Weights of a small GPT-style language model, trained from scratch on English Wikipedia: vocabulary 4231, 815M tokens.
Each number is 128 + 24 x the weight over its row's rms, rounded and kept within 0 to 255. Layers, rows and columns count from 0. Numbers have three digits each. The size before them is the row's rms in percent of the matrix's.

# down: layer 3 MLP down (transposed), 896x256, rms 0.133, rows 150-249, columns 192-255
# up: layer 3 MLP up, 896x256, rms 0.136, rows 151-250, columns 192-255
down150 097:111143119149129136138145147153164171085090126101155102125145173136154122118125121142185135090115113143124173120089112108145139147135107091140135133152147060086156143150121140139125163114130134
up151 094:149129118141085133100105096111121121077094138165120119107135122139118132114115142108175133102123152127119095128077094077130119153113095126140126101100106137092131110131142102152158101113158178
down151 102:118154148114155154162107121121100137114120103107117127150106129100121108111132100165027117163140115160110149119156103135131089102082146151143118185134121154126103092126104142135166119148123159
up152 100:130150109139146135122114148152104112131170144140141110091095200127117150110159128098170121146145131128108149161082146165122086130122169156142177148154127139134157077149132142160150151115118113
down152 106:164114151124099105128141112115146119104123119125148123145119123182128115133147151151166075148136106139112136159140160155126135149143136122162122127114143099142136169092114112089133107161131136
up153 099:133102141079138113144083066128161140187124132152144120159153098101123139123111136129152110125147172132144177153105107146122109066094108160135119127178128142123145145153198136130123111107137142
down153 100:082118166113140113151102104105125132101129133124126133144119099119132092098136083129153128110144113112115146135130119112109169121138117153104111159152135113132173145115155150136067132111131126
up154 103:130159106155179133128113140126065093102080135132110092110124105115165139133113135179171129161160102096123101110108140135149099169100105151132135115137128137129158152139114163143117076175134151
down154 102:135133128133147107161102180154165167123143126143151101134131150088131130092137127127106104106130167102128190123142121134092119137127113144109155195139181158106113123108124087114085100148104095
up155 102:120084086135150113111151173130105152154163162106149140126084122150141146140088130104154107112145093139101145112103168158109126135139145122091127129135123130139147097114111134151122114110108142
down155 101:109136107116161146132121131113110143106089161127141149107109123119154145190145162132109105123110136172126132108149113108122151105124107107116166107133146109138086118119101134136112106131135090
up156 110:139102158132067145131122157125143131094126161089107147089104136123083101131139135093121136144153123133119129129158168129116156145105160145080106136135102120137148090124083145120119143111134134
down156 104:079105098118117146112179101139157111153117130139124126121147131173153100168117099145134086084141135127164146103101142114129119142168143120132103141191144148136114130104133107114140116161113131
up157 103:100127105127128173132096134139119127101128161107145094145132122129143174146119149088144168170077145167135132106087113131155146123156151128119136127089147094101119111131112145125143118072119113
down157 102:100163086127134112100126094099174102154116130106120130115070111161093140133108116100175184090125148127153102150130142137127130135124149157133116143135167128131136157135124141106193121132133146
up158 100:084115080134138107141133121102114152113085081117177127146090115139124133141126132156123145123106127180109202135114138150173117112144152135125117117158136129133174122128142131086092133141149147
down158 101:151141141133124121171105140154110125126137118186124118153125144117114142123115128136124146085124137104124183131158094133115176139117132162127103130141159133167137143095149140108127105110110089
up159 097:127136115151096116118091159135156146163122122125102152112088131148136103096127111166114128131136138128088166123134144163134099141130085146143160136134116147119142099116124157135136132117123132
down159 099:130132109130154066094114108140120116145066148126134123040172135119108112099165148083121123135106129136140125129141116129146123079139110154111124128149151149106122139089166169135153105124137127
up160 104:114117107130129111142143156131111121183150135146145148163078135137181109087153188134146131167092133155142162104129095147132156139124105139141139121136159147144093103133142101146135101143134133
down160 094:116110115136132166103105125111141131149156132128119110137144108134085115116143146138110098072109119157104148075110129168146135112182166149136157145133134103119109124136118072151142102149108165
up161 108:109104113117117126144141110061123192141129121089185141102132188135095125090105145127153147113078139155156128128128119098121112150142134129130101155160144110127141114136119104146080123157135154
down161 109:114166134159164131148091156145126078126142133147130122080116100102192161123089094109150127145098139120136143099135118162136141083086074147143129109116164163111153102081129156107163134119174132
up162 101:128087122123130128096156136085121072114103109077118152136124126146189115128128099123125149092126094137133155158124123127124088102137142133151102144125114170050125111108154151155098109145079127
down162 102:100149139133159138107128143122138138121134150095116144184098136120101089125125133146122110146117094136124120092076077086133144120125144165123143159134138131078128113123107100157137120114127135
up163 104:079092147124114136163127137136134091120158124149114109102133076148159092101134127157119156163126138122105115111121114139157123107128120131123104171154115136153120179099097145056154107135093162
down163 100:123146105157147154142133124128139104128100145079106135122146115115128097165138151122162114122089123077155126112148126157100140149136168123134135111178118099147150147156130147099144113151140108
up164 108:110123178134104172107153133042107132116095119139099134097066110127123122120121122185122103145149137115146140138134131120107094088148151092079063145174122138146146089133173142108147122136137116
down164 100:080146135152148119131149152158136161145105120160134178155155119109073112145133128119129161159142165100137128158140132116113112116112157105155144135136092143120115131161152129160101119099142106
up165 103:153138132116087142163118132082086150142114102135084149162097128101086153150140174135107086095132139088155070176115136127129128092135156129134143124162140143111088147126139071150139128099105131
down165 107:092162123146151109090131122167111104130137180135107164114229152200146152094121127127120156127099142162158153130119140148125114126122101126135172119090171100136122121119138148113142142148112143
up166 095:113116127106159141110133121119127124164134118172158118094138102137123143149077134104114096112139172133113144143116122090127125100136137128137089137123122128094102113142109127147122119109117157
down166 097:157134128115169233146130129138101077144169163127117123165115108111100116139140137099124132150118171154131165078138124104128134167168136116121141140136144144118104122148129118124136099107120177
up167 092:137134136105108126146118124143133113119147126120099119087120085169141143093160147169109129145178137130122138106105139118162180166149135177163159140117129130138098143117095107091107112092123109
down167 098:137130152153119113132136119139113132157145158135111117111097163102166128130130086135115110095135132120156133161138114108118114145114157107085116133093126129124182086179133124115147139113130126
up168 103:137098108153099092118082107102178076123121074119144137166159085110108149140118117102120096110113103137154121157114105139085176126143125094134114139137140107098118116127126140156111125124135119
down168 101:101137113153127134175163156128163139098141150149112116110159154128143124133127113168130101138101144124147113104111083113136135152135121138103145108161125144122105124163129127160109125120109155
up169 102:118078155112117103124124156161125140152105132086125138141122132093100125106149133138146148120126100176156134125139125162117135148091123111110170142125119129137160142130126120091133132112107135
down169 101:127121119108121155124151129106101141119161118129096161147110124164117124144109154150079122145087143080108167089149135129126138098074127152165136131141205094150129097108145134153147135130090146
up170 091:108128119100081122126134110177145134098120124151120150149141135124071112186102112117131156108107131135146127143105155104129110148143149097171162155088130090162141130126134129122180152112161156
down170 091:134175131152106111143149149093131095105134154142147120183162131134135120172130110120147152119143103128131128081148143137129113180137146080099149158136124132125123115132143138127149142133146130
up171 093:125124129142108112137122143171129128128131110120097100041165109142167129112140129183097144145086103113169181177128082126131148149129118123122141128128125126123106128146118158105096132122144112
down171 101:111123137134110123099085109121153148114113117139146136122093149132152142128096153145147122103108120114158146133145126144194150105170157095149137181110156123132121124119128084134148095129137139
up172 095:116187168134099128122111151126140175136096163111129144130107077114136128181143130108100124113096126138150108147185117103127119174158145100158101115127139136116088072140103147092103120110110134
down172 099:119109087120159119114146194149121105119170104117107139092164134099147161113128081155150108119141115107124127122152121123154154096123133110140146122129140142111115146163135103078112131160098115
up173 096:098124095094114146146123094131116121131146120107157146109128111122085089135131125114120117132102111146096129100119158136095159116147138133112111055102098095132153168088114136133098094092154110
down173 102:140096148117122135117108127129140150096108123098179134146137068101120172111130110109096155156125129146148107092131106170135136115119100123079143137168141116128107178128128113153112167183096142
up174 100:129151076139169136128139139092131117098077097171151118105140107166120092117142146158143117106099139119154146111123104162130133141127167112132123147150134158130154135185107157112137128118136155
down174 106:101152133110150161136107147158140165136144163102140147102124080152160151118119123112111140131127116090103123125153120094125097144088125118098159124120110118099099116105126093141115113112096094
up175 098:106173083090140121135131154110109158158126154098074094088114136138101129153123147090118148123113111124079143144150145123121111097133089134114111107159096169096144137131140064135149137149117123
down175 107:134118144082114105122121116098128138105154140157167147149143101095122120096131121114147107125143134101138085132098105135072119126127098143132097085102144102111163167120134096124100126127100124
up176 098:124104125156130074152119127147089128124121148116175143144136149093064120112089114118184127112109169145133112114128111148141136128114120117123149117105105139068147179132149130126130156173144122
down176 094:159125128155124146141116102090139148118135134095112141166192170088113139103120074127151149115109131152141079100127159143146104155117089121139092114144115121147116125153126153109138143160113138
up177 095:126105116088180130149096146179111115167136113135154118159151158126108165171116138141135120133104113116141171154139110172161119120162127129097135140119050137085148148158103127121128162131108161
down177 096:136153113084173130115135110125125171104121131143109130134113083124152050099111101117116151129143128145132110105133147106089172153133118159139146140204191147134116122119122077132134088137131112
up178 105:138116132104093155118130125137129144147123122120158106125145098135114103161107177130111111131157156180107129171143111107133135076115125144141121127121100171150108106104065147177132127138111142
down178 103:071134132152119119149152125145137131127107112147138140116102113087153159128130103121145119133092134147097151146124143148125164141167128123175147141149108142140102117140146135120101102147086119
up179 097:139081140129118131103175116148107125147090130097120107069186121157123128147101135128115138094168137107131149163089125153097127098100128081126122148127130170114143157125182093125116137190116124
down179 103:141119157134191117142131151153136107135172141158142140126144159148160126118121131139152191165088101097128132113146140093170153135099140127142152172090163154119136167168111102114107127096115181
up180 095:162099113095132093135124107116119103157119107181115083107130118111106138112134115078131131112146071173125135142145142165157128122150132157123172158139145120172176168153175144113105156070153079
down180 098:152112118133084134131171148109124162116111110106121096134110106164132157153129105101131045154096119153111150124117122140102136122117113116137105134142137119115110126122114134145168103142123139
up181 098:143157080088154128114065123086123136140159139118119098123144125126158122142108179125124110141118158090119168130103120088164121115167140123070145115171100129126117185101147129120091147109097147
down181 110:128120135086145117108141119120080069130173136146118134147124124137182095125104157131118127147090129093104136122172133121127145122145125120144104111123144126127112133110109147131134111160153127
up182 091:154087110178172133119126126134089126113126137150148140152054122121092120124154101098089127119137142147088089133156177131077116090112129133127141108173145137150112145113135133147095139149142159
down182 100:105114129142140126129091119141070158132186126117071128101103139162107136142130179157152174142135115135140138122120153102100131164105122105150186133159113129131156152127131092133112150147126136
up183 105:152133134151169124153093132149128105130147143116115116152127133122155108129115089179090153135120129116159162153087127119084123114146121130153098105157110137102144151089126112146139128126155121
down183 092:114111129134104159138114116115146117154139095160141133124132091116083091152094161131129131158141126125124106123172129128109143116101109127114137106120177123123138110152164114130122149113190100
up184 103:130180130143118118126138157125115161122128183088145131122139154118175107162128125131111116130146127107149119131107118137151122113098112120114093086094131146134153110106156172135124080199093127
down184 105:099092138160116116136106165092151101112142121110160116135155140082091160114129109129115135155130099139159131127055152108143123146184118129095113151119151142145137126149111113162137128099132151
up185 101:143120138144137100132136148119097106161141138109175115118149098127125119121120128078152097155187160121136095095156131137105113191129129086080151160147136128123071110141078137103160121102125149
down185 101:122134110146170123148078108141143149120135172138163134139141113111140098137103098148131099163149139125155130141129173161091141130139149168161130121123144120080163122127114131122120119122116093
up186 106:129134119157162091137160147125123127119117124143125153099144137125100127121081087129137123162125152093137126154145133099134090143128086102149107137127101149157166137145145152093131085110126157
down186 099:131087123113123113161076149126107102163098151146132122106085131083144174160153148131090134125144113136129130130134119142166147116110141087092181132136112125134135103157111089052141158135144096
up187 101:127149093140133135158130123079121131106135176107142148090156110148097110120082110133149120120114083115119132130098124152148110124078130103117085149204146132174147088124147137131101119128125157
down187 106:107119130083173101120092118073137127110151108138154165147128113151131175149145100109132129138087144093146119100105142124122141106075104153094136131124156140160096149132128087141123109123091120
up188 098:132142127146118132101144112139105116146143139142115172123127150167154176120115152124139130138135154138110144155094089147136150173104110149134125123106086116139126095141140101125123118151046172
down188 083:105144132098144146136151152161116150099132178120134161107150115127112138182126130114179141128124151089075174126117161104167116115127113109170113107098141107129114146129123129161126121152162165
up189 096:129138099102115104138127090171127110124154126105103119140177116077150115128155151173128125108100095107135099147125108108112178136141159111073131156104095134164146138078112103126123161139152145
down189 098:142169112179098152103122113120145128096102134126117164096101125127142162154100138119125112155069088114123196103112182137106097115142132128156093138141170139078120069180144139144135150144127136
up190 102:150099111097183125113131140134135119141120112113148158140115147130159104135166133121145124125118126154129168148107107110137135124114133128115152153119159126166156135152087142158113130097105168
down190 107:129109123162155110113154140114080093127159108107148090128145110134129160127122127113144131099119152158174081122135116108133151177135138154152102104125137127119096059092123182123133137087166116
up191 110:119140173117147129160147094165108169121101124137106106119115088099150155103122167099154097124145158121128151149117163093133075122145102049090129135123143114167147125114153169123123121139063185
down191 103:143133131101137130106087160128101115162159132095134122110168123130114112147138073144135114161106140106146123088144154162116137099104150122126122097143099171085130108127144113160115139096143107
up192 100:134115146114139089126126137090125169144078178143132133131142146117109123123127094107133122106105147091160121173152130086132088124079135122129121136179149111078120129103160111145155136119137109
down192 104:086121124137118139116091094092133135177109126113157124094115096119120118110142144142165125142164126131144090092157104148081124132141118141120136118108107120153147117129143083157070146130123138
up193 095:124111108078186115131130103149070097181146118178144155131135096108153146109119090135117097156127133094086127118086096133104110121131116121119112165112094145090120083109114136139124106124124159
down193 099:073118132156164108084142115163131193115138136116116127120124074132111129124188176098129096118163131128153099150150145136112129132139102106136130095139132149138133152139144133159101140154102126
up194 100:161115116151140098177150125158120106153130097131135097127152176129148153098129133171101131087157113158107144123139096130109128131138136153110131141134105166144136130123131113130145141125129119
down194 103:133106150115167093126139135155177143112124101076104104142141117102120150141120112098122137121142150098156115126122093087127082153105129108123125150092150118124082098099128126099067107128128081
up195 097:152153144142194089109094120112125106140124124120077154156120104155123145110119111158115149115141157126156163102145153097087150138115115097100149138134143101143112143120121132130163139163169090
down195 094:107153114150108157137150119146145160172165110096147121076129102132115089156124106140165117142156149139102075090146131153131082141122128142154143104149138141110133127104139131161144163121099101
up196 087:127093132121180151116120169145086143109135107145114146096123088118145139139150126104152127132134142145107169142121096122111133134120156130090071105182146191160115141188144139062148081109145149
down196 082:120147119106113128150116104141167165132130145101131166128198126115086119112145138156127092141101149084105129133132122092135130213154132106113146089106148121162151170153114111110106149139167113
up197 092:127135134140107114121146116118136083151134127094134082111114116137184123155104137132098134112132107114060121157077188107091150180122140120161112098136094109099119100162153179118140085132103100
down197 095:114137136149140130138137124139130113142124129147112160146149140108134157090157126092153135163165095165177151114144100127148114153137158081100143105144126123147122144127136115144121138155170156
up198 092:130104111124161144160185137116076128111098132174103110106112096141149130122104133116134094135122179114156114166116111114151117131109088101114132107107159164096101173123117079130132141136185161
down198 104:173170114104146173121140137082139129099101076152165117135152106127133143141130103136118131140139126087168110122154160149132121112120169135126116134099109148145134118073104134146146111122093145
up199 100:200129137094153105148138129125139122136105131092140108140110129195144163173167074083161161122089146145074129118126108130072108142119130131104133113140136149144130136150105183112109127117131106
down199 100:080154121132102145129108140133166107088144138118129142112109089068144081124145150150095099112150137113124083081121151116130133144098122115115135100151181118112136159103153133112112134150104127
up200 095:120151104116120145127115139143115169127136125128042097127135114144128176099156122121141104139079139076103130105110120102130102137157133155105101126145110161130128120141075099146129137135127136
down200 098:141117166069134149150115127145116132143109133123091100092129147115118100132142124097126110095164136111143135129160143118128154140122111132119123126119172149120148122175141119116102153133147115
up201 096:120142130160124171133109129128123133126147154115122098157135095114113118164151161143143092131096120117123121132126133098085158122127079122069122108131153167136113189103091194148101124110154147
down201 100:104136132087153165113103165148125115132166140107115114133110123139089154136111099140093148128137134145141136138127133125155105136111150161148144142157087113090138080104152109093130136086182167
up202 098:112148102171128103085088122073150095093099093158127180100100078167144156114152103133121140151151091124115156142159118114102061118095128109140125076114108165137131104138166111127121104123146146
down202 096:101145161123145171115113117166118147130092153098155109141107123140140100127124128117156137075116137115165096131131150097123118138114127110114137177094124124132124153136139110164151117145138137
up203 101:114142101121097123151136141183152133120136115153081190165132108140140148123079132162136140104108136128122125164134118115064158153113124096102129105110130158091139102162126143111124097117135143
down203 100:161087092135118149137132112100202085136168090129105142114114114111128086097089102146137145133148123108117153123163120146154129109147089102116125117106083131100182146108116139155160134154094131
up204 098:088154143128124128105095139150116148115139130121132126138121101121115109159143071130153132160130131142097153128131084123093097092099102118142124127160139176123109104097133103112148108104134084
down204 099:135133150133147199141112105115099157129104131143139098094144101130115111085151089122128120153168150122131129106157096100142114144111128158193126116082135110145157104133126147149105144160104102
up205 091:129144164116120132123137134189100086184091141117112072092161101105153155135109115126179093090109133165135138097137170163094135108115139130108113134106144133124089113132114120117118114151111138
down205 100:129128141089153148118126079097123166115156123143121106144137135130154126118108107127100124139075126155063130128127125118109142140129141097155103119121138115130147132115126129131079145109150123
up206 099:171139170145133176099117141148080122114155107131136157132103085109157156077169135104140150120112106138151160147147134158132119084091088126106108120135119101084173133120138118118089122106094103
down206 100:090110142163106093087096123091143143117135105090100163120134081124114122158165156087139087130166125101145127141134144126117150122136137142122106141136133121153151146143140120109107149140130069
up207 097:132132109133093076153114162122151145132169114108100100117148116134155167139151119131132163132116100135100116127129159108131136166136125085149106129166071104118114143145131129153113137169121112
down207 103:134122153094141128124134128101106128141118159139124156126111166160073060109133113149124098139137104125128104177104106167148153097106130170104140108121153160125171095084164174142147095112135127
up208 105:127079142112128085112091150178159106149109123110147111159131117146089122150131103136080114168127158111125137112135068146139144173140163118157154141107117113109117118196145125158174112102110119
down208 098:145119137140109134140120119053111154121127108136143142071167109130099135115115140122123137098135108159135135152176158164103126107119121111111151141155113107156106141142136087116115141161108111
up209 092:092109131126100142096103103149139072124136115137162162120112132143164094131157091152122113138123110151129109167117100113167116107138118122065096153137119152109119139121101167128125128139127158
down209 095:112119110116118150159112122155152149143185168108109126081129139118162097125183180133104124132149147115158142091145109121126115107135166145116118160144163136122114151115107148078160117140145159
up210 090:140119112101126103126092110118113137166126106116125123117144116091115142100156106092105119120097131075118126159124107142189090106131123119130101118108127140111141138122130140125114115129062109
down210 099:111114156115118148172159111130130143102120106104154152128076122100128159121146094075161157152119196153110126164135139071137107133177085120147106149140132105117139091132171122126133120107141143
up211 105:131121105140176138107092110176076169133177149159148108167180149115123165121157139163088136101115162140109166134136125094176110122121119147158132149085082140105133096119134130141134153105168166
down211 106:124150169090121143140150154106113067125089109135145160105085106153105130143139136146129136096106111090149123094138126125105127115115121137147129139126096160146175126137116150093103120119113123
up212 098:126144122130119124180142108098156182129153146112143139135086110115124140113174102158128105121116113152101134137081151085107163145133107115126132100057110113120122138125092106144114163109150110
down212 110:081145159120130090126106141134142149124148097130136129174148109128137142148112077196117110134105116112106095146102139121154097155142127161102133130141094099136096113098164174118116129135093135
up213 106:104163131119100127133113134141158155134100123094097164151138136129086137116120125127099109122128122098101105109140124156155117122135119152085161129078086137154108098115118105115098164111093074
down213 110:155119169072132117100136130150111105140112124076072139117148126120131148083137150122144146120149108082146090146186137089103137132127132120114105071105108119097126139095090115115063161114140092
up214 095:092112146134098137131148132149103200149134123159072183134142092122114116115121138118080139107136068092119132112166118142127163094143134097146123122138095147154108070149119097149101142086147153
down214 102:183160086113147100122133089119110107142103153167101138113106122138109088101154130111132109147157179138109113126115125142104102134136095156110092162112156137116137118154147098143134161098114153
up215 106:121109112135083115135113131106102166142073117124151130083135122149117168096156152139131075137116111199096075116169118143150140052096119137150140124113125091157141159125112148120105153121041127
down215 101:109141145151163118154131155090124093123174165122133124069144117129092083131139101146110161132171114105143115158127136133103148133126101132096162136106152078113129110105101078137111145120106149
up216 105:111123100098123114141130144136152090166144128134134107141149141168141139141120175129109121122094148111138117155120116078151107103162140094114091118128130153166083176124104134170138119186112131
down216 104:144138133164135111126154139100115156122135102118134152093142099151144111138113085144144179059131151146168177088132156157098137132168101140156123119165178112109156114128120121082154168148194122
up217 095:113133121151125132107092103134127151144137151138075147126097082133152111104128122125125132147122118130152171148113127128097112149102152142114111108118139137084143176146125100106105117123112106
down217 102:121134090122124052113136136146119141113139131139156103135128109090117158095125174127162098107087145102132124141125162146157140116139129157152177161126110125199104127132110137073138120129119191
up218 103:111111130106185077120120156100146109133137135111135138180107106112110129141165145106139083158087112100130128113126109119193112113099095063158138124137120127132086098133127124174150150066086150
down218 101:100109088130116100150104109118127160149121140118109101132125147126121108129110121146176123141104138183105134123118157118146161168127119151065148088142129149122155126142111132144126140127129114
up219 099:150112134123120163102135147102144149122147096179171147143123113117080120123100112125117163088118134170099117089146097139082123128108153158150120098136121169118118130132137132113133168149136093
down219 100:105120113140196114092124082176122132117114140137128112125135104123158128110156117165121161146107150155127131160129147115146148189131099128109162107135075113104085128145120174122163147102134098
up220 111:123098183114118110137098117144096150113135153133175143123141135128131143128101110151106100098116088136105140144110129112103152129101100121130106145123105116106151121135138136128104137122117134
down220 107:122149155130142085125083121140116128111166138173115112119136109145159143166102176121112116152123136175111106166103135163086126162123145156114102122138126168120108129094138126136109124117116105
up221 108:130109138115142124120120139156119144134145151116098095149105099136104127127111162127163113127135125121164122169151141141110165126136099157114119128124081097129106135116120140186111098143107138
down221 107:127132093180102145126129133131124098143086130118138118149135118151090089146107109089176143173158149117130109106121138150146133117137119101108106157103092132193109117128095064133134110149151121
up222 093:191094123103100127129101127147098117134170130175120109117160143132131139116122138076124118101141113108131127146119120118106162106104069132157131131131108095134135141112138137089100129153117113
down222 100:149081125117079121125130155090115109116146133138119093151125122106137106136154132143159108140122159135118107116133126118116146137112081173127113122140170099175109123123134102098123150126114116
up223 089:161137079136135110104161174124126151142134109118122095153113167126134130114097147113147116139146138132132170151114135146142149140099105105159173093153135081125156172151123074165142137177156136
down223 090:156120152120147138123113116177124135117107162126162142089157129160138123148172172174145142121152126191174111112130111084104149124128154145097133127116132133153104092102077096127152124109154119
up224 097:117113129135098111151137127157078107117100166111128118173069111116111132138130132141138142133142138118142140147126163162134134136102133155154163144129132137112123156120140160120122117114109119
down224 105:107126129120157120129140162163133148181144143146139137132107091144130123117120102123118110158076130117144141163078127157157122208139095123131162126102117115139130114154153133178144117122122126
up225 101:135129146160126122065134136119148087127100155105157117117111105118152135107138064170174133123136102141121124094136112157154103128152123142116153141097159150121142131100136126105166116118164139
down225 095:114109167149164158143155143113135099126161144096146128125147129135111086170158141103114093124168138125149124114148121101114075130169174141111097063160152105151092111128115098084085142132114090
up226 110:148105138147111138098077156147127077090121119147121102116139150118119138123140154101139118149151137074162116150141135119119116126143078089107132133158137173155120128104115138140157131139192182
down226 105:091122112144126111109107093129163131145111131142144095128100137150121122123127136167129134158120079142154148101136189136129127152096137143181101080135113109127156102134107126140140142097102121
up227 096:121152077161120123102134106090153129155148168133114149129164137101099095097104130115150163106136136116147132133142118099150107152116128139101165109156132170070161132149147116119089115163152126
down227 102:114111118138093080146097139128134129128082192122100125134129122134185138086102132089121142153122127159135089112118126133159115147152117154124141138144177127132137125119109130140138119098138152
up228 092:173115159089114167115111097087168152125122145113128129098128136154167110118127118114130128159142148155125139147115161128066123166092141117119096101110115149088114138112168144135132107177125135
down228 096:106128110159141095113119152144157148131134125159121151144126127139134113130154130146092106119135129116134121113085168100109119125106151162162137126089128129129091180151097133105081099126126124
up229 103:106142153116124145160130120101117131136153143081075098151159158136120116112120148108112111150119112175118122136141119167121081114088102175174108120139101152084142146136175150134170099107140073
down229 105:145123116172155125141132173157165145098105102102166144145139109120161127124109136093105165132158135119186129149148149116123135137106124120133147140125131083127135127124140116107149118093142170
up230 106:141121128145177105135162118120148163151142158122181151147162133150089119140125106158116170164109120118078120145180125173117122152157111117187106137157147133093122121138132131140161136141112138
down230 101:156171154122105127137091127090156097132104096123141131139113121107128132126148136116142154109138140131104132129146132106135154133139188114116106118126124134126111167148113122153165125123145097
up231 106:119126147118140148129135123125158132150096090137136120088094166116149166083112130120100096106110104135116127182104136107109139161115128079160189105084138129122137107143126115124114114115118165
down231 106:145105150165101141135160164155130155144120128081154131158147134128116105180109096137170104129114121202133134085110117160106123156133094128123135128152113118175168135122158128120143106134045116
up232 088:145114126121132124165108134110131180154133143175155152130116068151097132145144131100124107120140136148144123166087118102129148141113132127123135150154137095127111104131102109166073125138098125
down232 089:159096109073145118133133150123157136169114172161149107153128096137174093121146071108148129131125121147152165125159149129129129141082103085139113124112144121119148133132120140149115158138132107
up233 104:153116105126121120113119101149122182114114098130121130133151087131119125112129133105155151159098106096137136126142102175119157105122127143134135124122143113144176126143120167134126147110158101
down233 102:126142171133134125107128150111117147133121165136160154095127127157117129149119118108145121106122127127146119176128141090140126133116073135125152124138134131145126103151095126114117130117109151
up234 101:151075154150096100167128164109114123108132123127134129139103115149115157122136095162134122140098098103106109154143120129149134110120134103092143138119130120104092134088123124141125146117163179
down234 098:172172100110091153116118140105084105132158115115104098147133151123149104160119089111155124094116149121111100155147145116131148104160123114104099104127120119133109113123147091104083121109147095
up235 090:133139074070117108130152119125123081149141126118119158122145162125124127139139093153127097111147113123116128088149154111097108125127198074145146091122140081140116091121107097118131157146131171
down235 100:126148142100159143136142145161128138126136109149154113196124116160124146096134144112091117097118105138123117158155088149138155138136099144120142123121119113151133113087114116156111128124085150
up236 100:131094112169125135133102134121091115120105118129144145118117121094111192130130103138170127111127068133118131099129117110120156143138125155122119132102145131118121137128120147137130136131101141
down236 101:103163123124185109163106096124179143113152101129110104074155102130147121105111176121097125113171124097137183110152135087164137112162131112110111184133108111133099115125100134108137139097083139
up237 106:123129132127122076150128157120122121081128121104137103131146128066110138130127135117162107114144114148121111143099148090123145137104135154100170116142165125104092146168134118153124130102132134
down237 106:105098129133142186055085087107156140149106144115183134160137125142134145128120188126122165164123139160110158109131107156142126138137157086129119152122126128135123140108151149103179095117138130
up238 101:121129136107150116109086150124203156148129110125107148098114129118116122136109090118108146137175157078191118175154104160142138101121131108161092095122157136174119107153179106160102145130135149
down238 096:127159131110129122098088125103171138152091177144086122104075097120127125118062124099145117118124166147140114144102136105118120083122084138086120159103134120093121125126141112132132202074123127
up239 102:133130095130104127112135160148091110132103125112102132167136103142102110195122126118164107145096133119129151131124159125136114116125168166116123127172137109154124178133123140120128168158144148
down239 098:136137142153109104158121082129118175117138134146163125107121114139113126111127134107137148147129144179184144140165104085138095138113142146127129168100104152150134058120143107157147082133111157
up240 103:141186139089103131094087119105128134152140060146129131147130124127117135135085121081104163044123127110138145133102125096119098127121131141127110091130088162116132163143114106135087116159135137
down240 097:075120163165129129120156160095106151120089150124143134106111144146131117105138134122143158114126122128130165136157096157167147119105134176098134179151136135109124074105151138128150086107107103
up241 105:136168142123134149097112147146159099161150118156130098157060124150139156145105142138143152138129127133126107112136093118117126175131055081091092117126128139117122134129091126120171116120152148
down241 103:132144095136111134086125157197105123147123139128147149115149104153132120079143083078100100141136082088158140121138121086156117129141127146135126164132131151077104113161151116158149070160136096
up242 099:138134122154118115118082142151161145108133117167132108091119130135110123099150131135176122138128118125156108141139113158187139168126113126111150127196120116136121136139097117096113157157170144
down242 100:150131124155117144118176137174108107076149180160128130107128127096100141116139096109113126170110140122112152114102143134140124129151179131131143142128140130135163131115162090107108101181162112
up243 099:136080144116131127091079148129123177110098105140119119135113156123134109121135184119119120101166111129198121140168099143118144158112138126123143181149137139161128152163149135149100133168116116
down243 105:142170147127135171116139127152129110079133111155109126122118122152085123164169081122130137150120181109079127076096159161115077098166123130151143070093134101150117094163150101189124154143133168
up244 106:111142123112144147154121095101102142134121108112156122164138150111097132162141096115150115138129143172109140100112147128129156153151103171147161147102150153114112125141157106143162127119113141
down244 097:122163140106111154067096157147137125107105122123157161094146113104099123136143078130150089109120146088114146118097108093089163111098119131172144122112131164164158127125115136144132099173114129
up245 103:108165128105131141073136165128094105153120152114140095112108112156108135144152145160127135120143140127046141148145164085113182142137182166111120154117153108130111130136119082096129113147089136
down245 093:119134080139099112124104152115100140133074106118120111163154121158138111159129161113150128107171160067167162116180160124091085123087102147136165120175129133170125136157127118084110133126096111
up246 099:149139090119116102097157122095098123151178131106132080119113115091155131103139128152073114156101139105118128088110127159131168111136110166075137119123156123124124118091136083124127066150122159
down246 097:131114143109147131133104125143125106180135134101127124154137127161100100155157121093170140121158158139118146125102135140118107089071135136122084107175152110134129110101093173127101142107156128
up247 094:186062135137151120166109126156072136098137112156116164150107156107133149142117153077125148156124118092105128145142113115146179123117103126128110145128107088136104139137124131104134195152103121
down247 099:106130136120123125165127121179137099086118119094083121127175094104118138101170130129085111138125083139156076125127163110138122122158132160122143160145129164138095127140110139082117074107153161
up248 099:151123134139123104123133117138120162178115101130069082146112141116133115174088104163110148156132114125148183144118090138127158150137129116123124139125101097115167093183142133156133124114140120
down248 093:112111144143077132137172150122146102141109091109128153112153152127108140111117114166161144116100105132102134099180136116146134093124132177156132080107160117135107169117080142138181126109123119
up249 105:137122096137100117092103101143119142098146109103128100127121134116142130135137139153142115160131105162169126154088134181164134143112119102152134180112156116140084085148119121097145120091106151
down249 102:101099130092104152172106138126126112148128123154114136122125097120186145130152141142163126138141138087121141185146142097123128139131142141098123166169089104085181119140125138106105090154125084
up250 098:132099131128078126126104135176106142123083120100115149122101133072104144162125092150110093128073152138170143109136120113150137098120130106107061123127149144149125128132163122134133105112127133